config.toml
n_layer = 16
d_model = 128
n_head = 2
n_kv_head = 2
head_dim = 64
d_mlp = 512
vocab_size = 8192
activation = "gelu"
norm = "layernorm"
norm_place = "pre"
norm_eps = 1e-05
positions = "rope"
rope_base = 10000.0
rope_fraction = 0.25
qk_norm = false
attn_scale = 0.125
bias = "all"
tie_embeddings = false
parallel_block = true
init = "normal"
init_std_qkv = 0.0584
init_std_o = 0.0
init_std_up = 0.0584
init_std_down = 0.0
optimizer = "cautious_adamw"
lr = 0.00111
beta1 = 0.9
beta2 = 0.99
weight_decay = 0.093
lr_head = 0.00435
grad_clip = 2.0
warmup_steps = 560
schedule = "wsd"
decay_fraction = 0.445
decay_shape = "linear"
final_lr_fraction = 0.0
batch_tokens = [8192, 16384]
seq_len = 256
doc_mask = true
train_tokens = 114400000
steps = 9629
dataset = "wikipedia_en"
Each number is 128 + 32 x the weight over the matrix's rms, rounded and kept within 0 to 255. Layers, rows and columns count from 0. Numbers have three digits each.

# layer 11 attention value, 128x128, rms 0.0717, rows 25-63, columns 0-127
132156118126144163126136042163146138194209126087142148107171088115138159129109052167105125074137113138101115094093151176105186154157110134158120116101132146161158099127127106101185138135111106102135139118100138135060109188122124087124145161102159187145149130160147118161092181131088125116096106141146093184113107077155159140108079074140107139101108135162159086131180084103053096101111
101139152122156151148115119115099132160105194141138123138097136104096097120143130113184086099149125121129131091117082168137112151105085137060130105141100192122130139133135133123112158044120127190139102125117137057112137124122119088148083189139180156093165089138153128169141118094159157102183134118082185135163088050156075091123169129176165157120133114153131085127115182146110106128095
150149117166127111102131113052127120084031098151171124160119141115114103120101111149185184153128110067147157184158094131137149109173141139125161152138169132138144179116125107109076111144135085076141113122122183098153107124189149137131125154102113089161114130118103155139145082101112154108083140125134143114129174154095128107101125156152105115071138170108127122130133147159160142125068
079148113141120169143152102131131138177112177153166135125078140138092084123166059129178148104120116143133103106147162146114090139094129101061113162089064204115141129127165118120091135105098069162186137109146106098096125156153081093201076183123150101076131141150136141178161178211197106123143112151168126109170092123153119087159166164125175154075161104135084095127088088118128130132136
165166086152142141146119105152133127108127152184171110136093123151134150114044080177108137102107091081149128112095168164084111183149163143156143130185111129133151131145097108127139088130158129152168155113121076143110108153174153141225120092176108143111163111155107105123203119117180108131096089099127067141075110106133133116120122171153056122114141117072101110124139123098132212107126
129112123119121140127141107097074147119091070188174120147109157125136094121128098177107100152086070147128115190128113214127162140146158091080151117144140207174162088125133128136040068104142094108144131121124160090137156136177127128185101124098141142113145164084102157150128145106146151104073079108146126122082155103125131109150109141153174151131126095076111165049164143142144181121133
134068150131116109114068072053107097131085093141177170132139117132139177110161176080142108142093157124083168155148151135181144134086145153122183115208169125137116129161126129166160173142130128076103125100148114093170149114024118166105099115164122112078124146094104128138068063111075148165110158063119082112171135071135097112089154098100128153150123140147145094162099133157149069183055
195141114167069131099157124083135106084088134133121167118139119137178085157088170133115117175105121095186164092097174149161120094193109148147118155121155079155163138139104136134126085172146149099083137148073112099180133169178163123087145138131141165130134128095089132050059086034103112099059108080155117131069173119110118111090087180170117124185102205085113177167139127105077150103170
144131096150142151126138103171163168136176096134085169120139123127166113125136072133101025108102114199153115108203119129127140105104109150089092082122121096119126116136174148121152131166144158122127119094120133197146097092127071133089133100138109180095161040078136099115118177166101109160140111163076124164128146105113105173119110145121160144182109076085122163082143117077128146109132
166076121091116162133110116176114146135157101203183110134093057160137143152127149149084158069142118097127122159104180163086104125120153140174086120132103166155106134169165066155154104135159149048135129150115082081179164141130162189148093057102091121128143124107123094102127144204130106101143115164154090086195110079032163172087147129141077081134163149113096135039101089109087148163184
088124099104124162129099089171112102126151043172135107109137146115140148135108164169199140098109100159084133176141127123132087139067146116078114096080129130128184109163149113127085205065132193103111153126149132159143135168121117069163160120108129083140105135183138097144136089158137175140128142105153132141140103154163175115182139127095093154173127095089133163150139126124113145198095
087111088167127125114148071079166113064065140104105112134138179133134104091027151156175156114078156089158079168134131164134146128131144125147146102163131131094148188084132134114101150136124141168127122073114124120177075099179138123171132149185095082101152062129076085127140103135097125117187159137088103144101142177042090144147115172163130174101166086091104127144119147130187103098097
136187101102132120131117072110106140146090102132142156136111159116156061139118108189124078090176107040156181092143148162112194143117163118086096107090129189119106118108159133124081086087132092115144132159104138136164142158146138121180100206130173131128114103112149163181075129186180119111104095132135155126182090151157138167099048122129114094111152128123109104142117085089088155120174
146127093099131203143090111133146140173155172201119144120123080141091131144122150145097137086191124147103121151093117144120136107123116115134123123105068165168140114188139082171104091204114144104115160150154135129166150121078097074168211130089153135169083123144126141094105128116153118134146088091154114124106116101131156144160175119102080128138091167122128161123149111086058197147137
122124119116147074135148193117114114137100200105091156145113131109129015078090098135209159175083099154137097107119112126114163121080148169054108163092081113145156155044186172080136178093119112120122154150092175092181101141186198107072060105155116158154107042112176135144100095132165105100168103154091163142106103157120126079145122209162196143141183145096189125103135103115141121114085
112099138163092160180114068086084118148103140129156184135141136133121183150125189118172094103121145192103140144180133068170055149119127086125206108166136164152167123157117126158127112130113110117141152143144071123101163161121049050116117213157199145069156148144164133144121086091074147124136149068147101138170150095243149119110148135106098166127128093129104115160179134110115112171118
111060110120127203180124078136125180174140158124113111109113154159108149166127172123138080117153196181170132119116147155143034124126125144106101080114081186101086094153089124174173109147112134158146131108141126127092117090107081108176124141127157099122176111151140147147086153173176134161202125114123145142126113093155097142172119077094161128214110083072146121079124091135121119125142
182117092117185166128159129116150106133152120123093151115163071131106207138159200193070068104190043082159159118127053114102078167151098126194141105145101124133152062172115094154109090188171147113149112089116177096137133123119160100172170118097177115193118083108134084102178111032098136121167115155155146156133133079119153207129128123093031130094109148087142195095178114132063132074120
138094150145089143130123084174105145153081129110163142122110082124155119135105134123165090154053100088120149091058154199120054106144116151106112090121118118194129159104155122117176190152106076096095082122071114105121089107157184071041077178080153153159129121092191098123080093117132141122146122136127140169125120133134144116114125154127120108099131151087150148131130121163150080109096
144119175153172133149124136123112138115156138077124083143138123124080123145164149126177121143102111196102120131108093125126112134119150156091127170121111137126121132114177152085084128117124120136117109159136140137093115105122113128168076109103136106137127132197169187111094115201155134149116154121111135146148127122185102078145184069094176117157106135128184105138128127105124164158063
145075128162158106137099162130120150123101074145121221132106126151130140151138105140131140143115134127117138112160179123141134110146142118111142096139143144101115085083138115161131089184163034106137140088144141109128099136153071116090123159071147156132160130114123170143145111145112143147132035062135126176119168132125112123135110149100153102098095127103141164164177172170108207142098
121149128135142152135117088118112098120088119115113149174131108122121144112184136171175132109122083177115185114179135137111114150120092112074157114109155108170135086198110147085106150104122104167107138124144167180104117123114097105092134173068155115173087133102157106125073154090135204110087139108144129157151164149143174118144130116136106116095150149184137118090142134097184093094043
162108121191140145142103109175135161107110127146132183118124146129128123144160102111145089115150108084139110092059146150143052169098112164067085132089103152146112157164145119158150104144170143075110139234135097102103159189100164130086130106136109202093149140116120188133142103202132104162062080069163143132111127095100141123073070157105205134123089135113145110160073124067161194138194
119135097118146135142159098154141117126140071118094154115120145166142154146161158143093117105136141103165168143147114125137095162089106143087092050131126104154130144194105106195139110156115163146141117105110145149119164131132141119144159157079152119132106044077122113130140209096079114125138167190089124134093129117096111217122072116159129156147094139114158145100072104092130119074192
130158125141086176116120137128132092141080140195162119136135148126136092144034120076146178151118162111168142138144174141102134093142130124121127108108175094135137127143097120168153140121129120125093131131106106140205092124161098152166116122167085156113112139121089119149098147029146117061119143146094100095125175130102130132124132208158090096170151121098104110110115123094164151145154
157098124145183129115136125165149132105122100115077097109100190142149069137134109108102115104162173025167167127111067080148134149152165162114085094148084114109073193089109127140092130149134174174152131134132120151125140089118192133153165181160137091097128064091150143143138063213191119102176134125103169106143122119112085176142106099100160129101147080080134112124099070125131131170152
134156139127102108112080092080129109068097132072195099134119138118088169144091170140136169199112119112149126135120160134132166106057127071166208178155164087131177153078108112130096133150111094129101127152128083106127118133106118157106127127117152100091175202124068126121157096028054112156138122114143090103106159144097125097133166161158172108067109143185107140191091187161153171126124
123100146055086127111179200099138131131124100158146063110119103130095086124120199163068086101120135183077109130135120148113157139116151086164154159150111144179132069193079118148133182110088149082160183082104105153151184159168136105181122103095103061127138131199126088174085127087209114100090124121162181132142127125125131135185138094129069097146099133165139210145159148150055137118127
116126170152086136104104112059107072135087184178149149112110119127111108134132119104146134129059109064144137166196121155138121132107114132116174116162140092131151132113124087131098148086173129107135136107136122025149109129166155118153100156153130100173099190148119034147095095020133154104128142154122105139149132108140108119146134176170084112088120106144151104166140136175175085155088
147175081191119159143172145164146140153132162151076153140130144137114135114097107130070077108129111198171126122104109148110116205130107160117138082124048107148158126181084167133124175159131114185084147101120120149082121094130128104129125106145139135107160032121171099097108158088215097090158086117149114151111127104190118115124151133125119197124133083051145115104126103073146155068140
155116139062122160111113100105129117156156102136133078121094185088138098109066149117113189135107152106102153064060082141139255091164168101152122110160154165088129118060138106186128082169087170113199123113118118118194126131108122104124114194104198131167147148137143150218110125193187090095048101189097144179127132118160102153151093068087154149054119151164131118141163175140104144181107
160162114144143131098136111094145100126077108175148132153128085090130132065050068155086156144123087086138139172134135107093109137151142145150128123187128117144137137162106119135141141113138091140117124088100118131107121116165131196151134106133120105122088114092086079123144127066120155093045138100165055140097185165078116141140155184182062128084155125099095126158147151145127159105114
122077178147117036149133188142126087117111147129072189143144107146108099126126121133150185177056147220139072122127149092108157132102137166154124168114112091073124152108106156119155123133149102096126124102132145135139104137171111107047140076135112122127136090090154140144186085169147103111083123095115124162070165182134099096145149176139132160069143134123134142159147174144135138145045
152092143086132158152118132132111124182121148179107087116129149119112087142141142090186129143148143186128114096122112063138039113143091105106061095067098155066117081099175139128131116062164133121126138121111157085095120139174075119203079147121151123118114145141181153144131100136167179105144127187128148148152124089164093089153150110098143137196165088101154104076167106146126160127134
129134167142136016152118159135121158134138091073129198129116112109150103158121105154096133121094095147112093104149130156138118146132146103163173082130156120147139133055158143097132171161115123104125143165134176109140156135052159131117109142128147139205126098124183149056111132142091173117074118169096088171092143141147158132114111071082118111058130168123128149182130126179079049115030
166119132158135155141094104106121133136056129159176140152144150116120089121159147068174117143111129173107159146162083150130135055086127155041070167092107129133125131128155142127074138072138100125095130121146189067203090153120130099153074140119125104075162116102118164126001064126167161123174073069164203186159171104109107118102137141123169138154131097082170077072199138122175112183085
100128164120145073117104129142064152177134181098137131104135169159140103165135092147187084170135131133182141099118191158137090080066121151044118096086129126104114149133094145123115179081121091168132173149151117130102159146130163138144112205211117129136156146106090171161064137132117111134147135103110130113136079114120114163117140160133170148145128120127089070146043078117115148139202
109105148133106100124164160106123123113068108155130165127101136145117143122150111136117123080073143127071152139161091132155107195141179113103113077126138148117106126152114143083176112116116188052214155124154145106168138100107159122211084113180108085089145075161149146157087164217173130111047164183109130143151107129144091181091101113102091147126126112147139170135103149127117055185096
101104107106098149148154145117123160077107130178139141129074118126109124142168113203104114076179148097116118162139086136143090181142149122137098134139077186106093079188128109126077095070144130133168081130120125100157178126188123181179111124135137087122082124156148115104164132123141135112125178167122168124166083116055127194120089171145132103144134105152123164084129117165148168094103
# layer 11 attention output (transposed), 128x128, rms 0.0689, rows 25-63, columns 0-127
080053118186089102110115142065162162099043111163115177069129129144091103106165170096127147131126126076148167129146149105149086100141150158140135127169148146118153150130092124131101124106149204117162103087124065162163141120111162136114155128168098117113110121121098124127106101129082130111086159119060130136168198136177073123161156134116175095146163102114128168138117163136139142093163
127142099167158148111132163094159125122137158152104120074154128156153144098088140151108128174133076136133134175142150155109104134146155125142175102148132112133143174093106061108131128176122131104118188143116168156104105135153153156116137107125063133155048161135069114129124133132125063153090155126159059131084125164137208143138107124109096069135140140091077116158108099084107126116149
121119120105156102147156113163150132164217142118081130062168183110108141143185152153128097127120148169142112107119149117138131131107130090092058158143075144117103118122167174124179191101148134219133137135118149161070115135064087121153099072103137124127103078143167125137130192092135087146172127123134123115162103091117162109152124109056149105179146130136104134144116113096105101116121
159122081133139145126064137145154148084133101162110123151192122160184181105131185097099095154120102133144108124120119124135146169140131136167142098144185089154137150132093104147155146117160160098142127151095149141155116151109139107068192085141104128170070083099149122118138098066085114100146141127115125146018185108066148173117063092100126065143141147080162125192190104097147089095151
077169144132124148125149105138121156121105093127133126107111123088122144101139157099157114149117116161133073132176132128200147071110119092090134127109144178066097140161123119074162161071165124139137100137103193169083161149131114045059141166084166078182077097123149153135095110103124147124141140149110116121118231131128142101161108117119152073155177182143156152152121138169148076114123
129148164141208151109122147118176113171189153131097120097126101118118170123149148116173099135164157103141121115125142069170111147105141112135118142135083110073171142131121165093184183143140134171107098119149143175098073136081089075131123105153128086112116075155151108164110148142132079126158140153090122098136139152086155080140123128112123062122177133121104084174086148143139084120117
082164069193110058084150155154116099108168141075079133104145159137119091156121116132171105094162126095149120114123086097081120090164137115095132137095144085143136134113139138095088077138112140131083142134180139185167102122178149131161091112099163215135125109149109149082069125157183153118114137210197143198146073152145176153134169096152145179138118116119084114128108110077069182146132
099081161044136159189117123134095134159171102111096084149121176118087134125113072112187113135118153197091108131130131084134179094079150098110116109154061183105128128162133154104134115096182129180180102080138204142118113079083129177162054140145106101104190129147143101136155146185143081153171122145098128154193132186151124141113176126116126124116098043172156128100114143145139100170066
094130173121084171135131113087100113133087140140159050056114109111150101131100140129161155136174100070087083128101130107098122167146133158182168097160150112125182148126032158138115102108123108149131159141176099074148158152134163113144131151134167090113174190167121187176061067151121150076066060122191140093083103148135077079096151179155114173136126163152118087185127139153137095134136
086175123167176093131118134121148089164108175089118127255134148135103173060170116081169153134109096130128119120136135114217167184161129125099112125094163062072100084121146188098099131119074122142100123117133139139097128090099081064077174132103153104137110134138131145109154111089140149157106122142115136105085120128192105121186135084054112161112151162136187135191128159137184122120097
137137141128134078136163164156087182158109084116071141129153091150081118130140108071082098124118139077183132114135127094124164129152105151147176155118128134147092138086147105117175041175111087134139081175125087129094137081136134126101116104116148125153152125144101192134145151092132140105083136107108146115109173107083118126102117122129147121117160172143158099163147139134191181120130
125183171171146190123145121152099093113159142138128099000087108067092135136121147141095084168125029151144114122121109103079173104117140101110087141132126135115074153123125104105185133117147107156129173152156246110063178158111115154117148147097152143134118114152177137135109151127150175124108117115169114127113123105127145099123113139111107115191142187129115113146113088163139132120122
110122100184145124178151137116192132125148115138164128079156147141127186108142137102112159181087125179157094117099168099171091102147140107168156062168070068130140133176067124145145148112133140160131132103163141127101080107104099109125176072134103119082072115115128099115178105082049165138169144110136057121083206092131113098148157130132159129102150101150112165133142094125216130154086
134073124103138115141115116160111162173158072105101094255137132137143160129139091101134125100077119114113115152109102121170102167141129147142131173134143159100133116120165111106114138138091146146132137168109055148083123086122160117044104103137087116125125141119140168142126095152116086093082119149084162110147194166134100107147105122132164108120136099109160150160131192140199121122138
132146124100165211139145120091178105160119125164125078005142173133137179116168181134085113131129119150114125126175121106119149126154098100133163074185100125173120149135066099123122105111136091193176152114068147115091158063094108199142193136118152109151160140130090071137249158103125127162124156046168113076112053095032160220124104109090066094147139173136042108162137112131113121153163
122153053140097113119147145176115145139144102105102120171151115140137088153105081134099085131111144076161111174080150111073151092124178177123131148134179140101138148101114104134140112146161202107091091129169150169139065106175184131153094085150134152166103157124106125121059105207134107106123160169094136210095179132086165127119134141132169123141116115111155080110090124091118145092136
146194143146103111060089140155069120090126095132135132207116061166123132123082113124130124139110074070092124191081161118099146142130129153185159107162198099091163172139102041088088141156100135059132140164176142095156152168143173121131148140168086144059084183104145082161090079184128118092089112158154122132072145147096107093091143156173129126124150162125117128183151171128167141141136
094082177148091106119132097178080163183145109122126108125099189054134104123099081151117138151129131086115115183125143231155117122140120148091101154138099189053153148134147156090133175172079164167103164116172082135034120096133073145087110143111104116143110169192099148161128165162130111098040124120094084089168197135197074065141110166167131120147179146128161129187066179106203130117131
088125085144149129125101198100147110120117144141080128125174180158124124096152121158145110132177138125093179154131178066133135122103157146161119117144105138109135109134057088163106062096140159165153131164130170129124129096079092170181149107167095123121118139197073098136169128163127097177083164105149126111148089125108144143121157081081116132127114165159134127152153140082102146115134
135101076120106035080125161119159146134131103180129165156165106171164114153139126133136106093140184088135155135114141133111096146106053154163134091110138124184142131090120044123158146110065093112137124132095097115153133129140172102124146087153147111145115148068110094173160154114120145161144124136148138123129081140071156169099069130139119137171133132136082118169151147120091129103194
152147092097122128102143120156115142152181129119133092179144131166148122158159128142185121093168137111106151173032132129105095144113160152145080159103144125141164114186115132129106161091102145143138116146150078178100128082063173107159129071168116058114110123158140144124083109145119108081132110178105104114137109126097141077134177085121152133154087135123130087136106133100136082163164
101126090104101081126123171145171171137158136150099155091160143105155059152153121120142108139121185096148099123164149121136072126147149162128121177126089108130149128094180151173148106138118168127133122153104122182172106136130143130147128085161104134186143122170074168151170118131081045091127146105072152103140079100089128132122115128075168127115191139142137146139138111115116114089129
118108115120138175158141129118107153160095091090155135253168142196110171144091100112143096157115162150112158126111166054135165093152119113165152121165140082101144082161075117142125149126128104167149137081128096144165097109096138089139106100113162040150152113134153144112100141049122091125137134192170098076110144174128142131103183103166076147101095062137171105100187110169085105136127
089134206160147159147085149135077127104111149106102085090070105073091138125061105157128122164096107096096095101119116171130135127204136100169170144158092157093148130125110158124136115149120155107115155167202139120140115120119078117132134164145097112104130146176170154161075091130138105123105117120171114094122170136193107046129184196145073171099153092142156113069138151170153125141096
124165133072160143176162129144132121127128151106105099101142115127084117093163132184147134136105102186101040133160122103175152124133154091120137149153123124116109137107167200102085093084202112198158099163095227110116129121095160155087122180133121142131142095124164110115123096151125099158148111099167177135102125127110126118148118125084143116104133141142120147110122101169117086154070
116195115150129131163124102128116092125127149109185109125105119158090203118063123163084138171107076168141121142108140138112119075145107097152169070142128169118109109159068068149162129115136093116107159145173106047074156153149076137136136151090145165078110141164158078125127110058102191139149134139195065090065167141176178083110132170187088152156100130122109148119168096121185166146135
138063139142135171159168149164135126127144140137122135139130114107140091148164119127144085084174154166107145107114092132091125095146157134130038149060095138126091109112157157086147150103142103137146113139076202162132137105131126098144109105164103165178115054096188161104129160203194109122151139164120146214175106143147152139099108114126108135163086078097151091026156101125061076114142
130107149130159115123065112129100147125190129138069157193081121130137192099098108089173168098179126085144153089145137141186121174122087117106128151062115139108121181104211103119135120182165102148118070121121107151109074067089108131084142145140115173139102192066109146086162180146120108159127125105051130149150165122141160119098141106153195090085153131120135147097064172107208198134113
109135053126186121188119183167111152115164139141099093019156151126127135100133142160102093158137087155141103095134126138123131121128144102074094133149121175131110143113178190103144107138152113128106127132099208205146100131130064172067116166157115153126121090165080160094148157148128100151105153086173146187124142132135176141143119096110164054125110159120074135127088143086092132103101
106133179045099191129108104092091147107056091123132076113111101152153112153091138147215108160133124088107063132167127129134105076118119152130148117161165170043192132124075067117163110135155163134141162175124154089169181157141128123093119170076142114169143215150127150222137100166097094103061169158133131116065187157067151097105097176156120068163183167120120129154135145121125092112139
096108117208173110105128158131179113167175152134131160187103095161119175158140113156110114080187057163112129194109128076103046145122113108161125100100147148195107150165143112100130167101144139131068108169131062165038124117132144141157125128171081154092041092111125117033116122121100145187163125136088111097167164105200155124107129166163130142146165072093150173096071101158144178127120
106145171121104129145148088144125140123154118116107104045118141094109098120171165134180137153105138152120094089187113154195131104097159081086116190091100170094106116138134197110189150096180153188131125135085198174121146144079086086074108145080128135189155094183140170121113144152136116121157094102084158099131143109159146100144088107060152076164152143143132186145102120107132085108104
168176109058147194096140127105117139149140128110127082169084132128181114150141139126147108084150138108080159129125070138074139117104109103078125139102130148206113107162165130147131134124127131162154110136141100147137167067098140140176110147092135102169162176129096155106103178115140136131192128127103163085149042114074205160093170098077124100150126148097140089140123123107124116142167
189194101110119101103131156132129118135116098112153125137146104162118133097119112160076106156122117106114116236129141163110158173096115152157208102185174107168155200108137142107114133173095114109124107145085112143123134122118168163121150138183116103123103141094062076151149152121105109162140103100098131097049067126086137172097086177134098088112115157100112141211111120089131089136118
091100110147160163060113148075128106148127135144176145018114141125176122110175137123128142098154181154165170113100127109075131095093131178099112149110082132169145113135101138160118068097078161128117137101168066141108098161155062114138155090130118096142111169145083116130151123157124118140149146120155129102204106090134154122122158153176156164163124122149094155091120149076149180133199
159113067094142111107175132137140093174190142108093097119208152196101109145161139118181060161151091078159092149121169091116110152145141130139170059154148074137159139111125130132141133145139060205172121137109102162128127090089164189127127103123110184119147110129085083151168161133139096112114132162132109112095033168025157120107134152104127108134122173153069135244107077114106113141135
147151100150129169158139143109119142056114118137138133157124101147111171105158142106102122135093129115123152099148075102094140132169179125166187058136093116149154153145084109145058056124154109083148136116192183056199119173129124113108116106143113117093111125123163100133157080136154162131148134149247109172081117149113156130110143109184108074081108119148096119091199106133137097181093
069177097157183133097080119117092110167169144110111134069079109110144142112087123139141112136142114131169110089101140116101185119114068109130159109129159078164120176135134142185101129143126131108083133091178090170102074189152078120121149145061164153161070153099106146113106149061106159164160110138185131102113164088135193108126144145135175152104177126135124119114100111127172225136123
145166139155203126130094093147114110158167170102173116120099141073140159088060138113102144170088117138153132104096173170170153153131071121134131127148122095113132152120155130140164184194089134101095172119132153136080059142085088101137173147113140094119110137096114135160129158086111107137148074113131103103070184131176114081150125113115129127125163163120118128152088120092172121103119
# layer 11 attention query, 128x128, rms 0.0761, rows 64-79, columns 0-127
120117153105117096153137120190107129150223118102064070101163122107121100132190107176075078162145124152112118106134137109109142151120121120109152115107093144165125187135093175118158130093085157130161160127194127145144159103082161149153107109163090149090197135120120114141117114091067093100117180165124119069105114148122156183109096123146111169140109091162134096142133103113168154061153
138133100199094128124059106087132143192090058150176115185162088200157135148075189152175083149111014123101108204088141124192117149170191096100132122184129156105137135132079088131090157143136041114082116121104126094132076162123076162096167152127235172150130127137086130166100151199191193154068089141139153135155107065083091037093129103107118091117123191088135143136144124118131099181039
080094127142110144105075172117129118160139132132095133148106159183142091113086128194149095131158095161102125147131081156145135133089114120092103158125102099110161147121093095145152096111098077148089134133105110115155115143115102135108118121126130132131091138118130120077118193198180142168151099191175179121156077105073079097114098141150098160133130153076117124087172127160093114107121
175132131085105180128148121080156137108098165139200080096110090066120146156130151116122222120071131178112121124166135105163123137123141160160147077137167134118112111130149130090125162134182210098160087093058210101163149118109176145169112174138157114098152190132147149136167096156124175122162103124079128145081143134145141161127117158079131143101132095189129084136122166152136076151107
148079120109131120152155119122122099126061133146124056069114082120113153138132124135144176163099089159068096159124118105161133124141139108159153127151103156104154107134137163122125145138178153133178118130073237096132139148097189139106119158116147108140131124179127172161140120166143154141155142101117158107132103130095080159133131120089078158139168146151111136143132142162136075160085
136121127133146151124145125157147118150177106096164108096158101130100151144119123134111145148125138102135148144122107125149132130105155171145071117133127164120137124120143157119145145106132132162162096141128106105133151113156161144149161175120165130103141085151144082127162146119159162106147165119147140118104106121093125114163065135082125114152150100107113152153108112063128150180139
127126108122142145141068107136136124132147104088157126143141123121096159103084148106146143083115123126062148134119164106146117141123148165096096128141146142067157164136105124157162141118158144077151164150139158131114171130113158119153120173116166091059138184124129145140143127134135143146117194130112123116089074140086149084128139112132115115120184094085101157144124157100130136191142
140139151084087096173183146099124124164073205120161044184141150131158098095106114124173144122152130163090111097167139122135084159124179112111095116092151153071065120131104141123127137108141109124092172077096115160176121113141141188175105146078087126106113139148113126139166112106127056096073064093139104136175175177110117107122170121180103114124139107152162147136123161129108136119109
081071103111100117093027134085097126131128069123074063139200148173176096123138149126120120128035089147096140204080117087147161089109054111120144110174073109126182142138116120115168190170143117136147145182094087103130086148088118202142193093178182178183149123205146194135144146168151187162095134138107162080159081088060088079067091057125188169106144156120120118182171154133157095150116
207167130150142114113152121119183120112149161111153182118087092098090143143121142124119143144150098072168160112090151157113059167140147121129144153160153131097122091115188124151117120138088117137130094098168146110118184127138171074147144140114125125109130155085123080123154075024069108108127124064106092162099184167209138133157166099104117089132126058138132192133134132092133191130132
073116108213120175112052130136124107194132097153147159162104125232200101132098198197176106148193000132081108164077085151160117143125156088079107147180110078067186178164048046184096124062086082134068169181104149147163136186122053160087163092140216198172092111074126073158119121247189156173111139136211164119173059023107077044119109097156104075130109231062072111135176098142077166178085
219152130049179068127191141076139184061091163113103103045164086030025141154157054004046171122014255121215172063090167079083154086138083160181180117135172151227109047094241248035114166217209155119156065088188136085152138072154187112148055147088107082084224111207132168152159137034052167085129140086000104193111202255120190210161136173093190165078152090185205099144093157145232084076130
209198078032187160203184128061159179090081199191151088000098027004000171227125104048091194126024195196214176069112143003059170182081134198173153093163197194196044086063223243010120113173244152100221075102103188120144203055149201109101044189074104096121247157162100212159177059081083185054177157071000034188012197236098218251173143138031183230056140077232168070114071163171212106160234
158188110133140127082109083146164157127131159102127139156097116147151090120117160110122114096106088134106146144087202171118117149106114190098101126099158132087128147135128157121155132108078156080145134085205077077133154134164136138107194119132124207082126193110129143151112109099104109155156072135112113143151031135090141107104158161179125149073111122111132090163117139133080110137165
140163150132143106139121174161042125120143150170171163126104069135111119139099122132119135194092169105104143100088154082151156138185080129108122149104125177107091112104139133109102139190096170148129178129147137082150095154126140142129106200123151157197131121136120116141089144134159116074127123100101078111189105144147142143124077138140073129143105147139108113126124130115131165169123
141140129109161188138162147177141114140118106146172163102162056137140114158113128108131159158099115110098155111158090116183153113110123103159145145122121114088161026106119123175126132105123129107124144115114129074122110139123109106110104184124095194124196098101139113206078136149184200088100124135150130130154145127122157108131124143125072133113099165119140082077107115149165121151109
# layer 11 attention key, 128x128, rms 0.0756, rows 64-78, columns 0-127
077179113118109092143120205105159141120089172159145149170102123073107142111153066129198134100055074084130155077141209174103055128056128109121071140150175143158101007143120165132152093121102084123153172154061151067140222086179142123078161046117126146117122086130129158144092077101131148178135123115062180130136185144048158054174119140099117157092134138163125163101144153111147183135169
164106163103129115105090171146136121137134106137091100093169120194146140128074181143132149146092206188068067176107038022176104108142078167113141028083090091141139154135057100187146164187195168151169145195099158170088120195040135156234113138139145059080153171079163158124136142217176051151131177127176161081108097087145139151037123141129071048136156123092086124155134088136152076084100
146053210080091040071150148164109100123123130102112131139128044197115132111075155132127175159062191243018063164134031065185168085149067136154082076016089104138163116149078135174192180221189242130217185200111204119127166134056184196213149154158197052100202163148169176143097156198165024108173149113122174057022130099142109152035057175126093110134073102152083132200059079075124077128134
148206000169148238214084103094186212182121028161154133051176162076120151161093134093162055079212096090216190106075233195029107199146221165077191163201172169133048139186193126126008051102074000164067056121156027165091052150210038079042094102118108220121032051066053059119098080022115232137046150093159053175185110101131196116232255079095158195103189207042199091064160134247134215141088
162241000139147255255106081057179207192091110219182090000181082032076172199114100091162057054149117118255230100085229119038066215121255207033233099255204165188047102158206199000047084072117000114181042094132104113081131111220052036069080096099057161105047033058000095141164068063103255079064195106067003255205185140198211209255255034107174239081231190113209058045171159255179207122148
072112123121128118169160130138169164125161121152114148120086138140152090138139158106138117153149153111152132153164150132095154123118114090100166147099102129123159100052132136143142117087160081145101130142117106109113113130129125118130156156124141177145144172099093116138172144104109093113153129122127116123102114094093087108136123143175136114115146162111123124079152154147143125116138
135097151118112087157135096111123124153178102161097170121112167203134091121103130132135090158161125146150105120091127150132136087125079103145175130088142122168144120080125124113177131118136156143139138115186122125124130139129112154121124144106105164125122110103133051110118113079137108100104089146160115140162084128112095101153166183162154093081131147103134158129121139146167112167083
126128146132103145119133119113119124154206084162120141089117145147137157117140088143098102085104129113137093094088085110118108134133101060123045119154117076148143188215094146063165105115153171157175210167132090127091155094078094181098097105131141146144158123154154181092064135169100202149069131180124129159129110109114159117114108170088111210124166124165127122155114120071145146130167
202163125140081144147181116120117101060128142143216083108075101100108166086081101082116173138143156098140163056167184182092128153103147135144157169118210150090067091161098149128112132072126152110108108091134134118164192138186195108123112209110097157099130150067138100150089081078058113114164138110099103130098135186171151136167144150123103124189147118164119162068094144101094129157122
118167111171114116103138097111107140101091157240201138160098106118169093137145107095116128118122128149157189130131146157136139200065173130115119146099169103131114126157138153107090101088140093180152141147159153111137120170134110136122135092113072143121116149117136138151163109103089149151151159132118091111125136123036103080122094126158139121085166139184099104174118158140156175133120
124115116097095150107118126119108120095089152151144066172130156115106159139075145123118151151100120181086132136122097095179130175106123166148118115123130125111124128104081115156148133148178164159127130120073196119196153154099186162160143154083102100098125164130125134138148095140132081147148106069125135105101106115083096142069099116111083125130198114171113128130123165124124116128110
099092089152181160181104134163158157161140086137128141064160125124133104132151083153143086123194141114188157132126138142115092106154149126084136163113087127109097121143162119118150112109132079149126126145153121137096085109158059095144131129136135123179084107096105123164130151150133124135093124133141142120174123110108143149169181106159141107147128142073178101126148126181108159110130
103142032148158183178086121151160161163147075179132121045153145118143134132156142148157084136184111090192171174124164151105115141143165125092178150141094182128130129156187145121109133094086061152098115150115086142100076175160071097137135108106095121139078093085089094144149155134156144137102133110157139147152109095099146117172210096125125098144114168095167101124161128172133148113099
118084188136086092090120112139135076145155112156087146203116171154132142155093154194152134174179125149056107130126100115124149078148077110136116112074090057136122140162100021131133120146173195087152190125132156147123099141096167142114077153103161113129166167119144083049143117116152181156101173108171087132179150094124121101124089152101116147163090104143082169134135162096140101162069
100099120119110177108104174111144102113171134057034093143063196195136169179180145134111114106129124103103145169149122142124085141157184114183105133126095075113165113142113090099114122085125131126112138174066123108150159117146128140067136115151127043138136175116126102130145142139161136130139143148170122132060176158103119154125136132124147107173180094134101085113146177147127170087170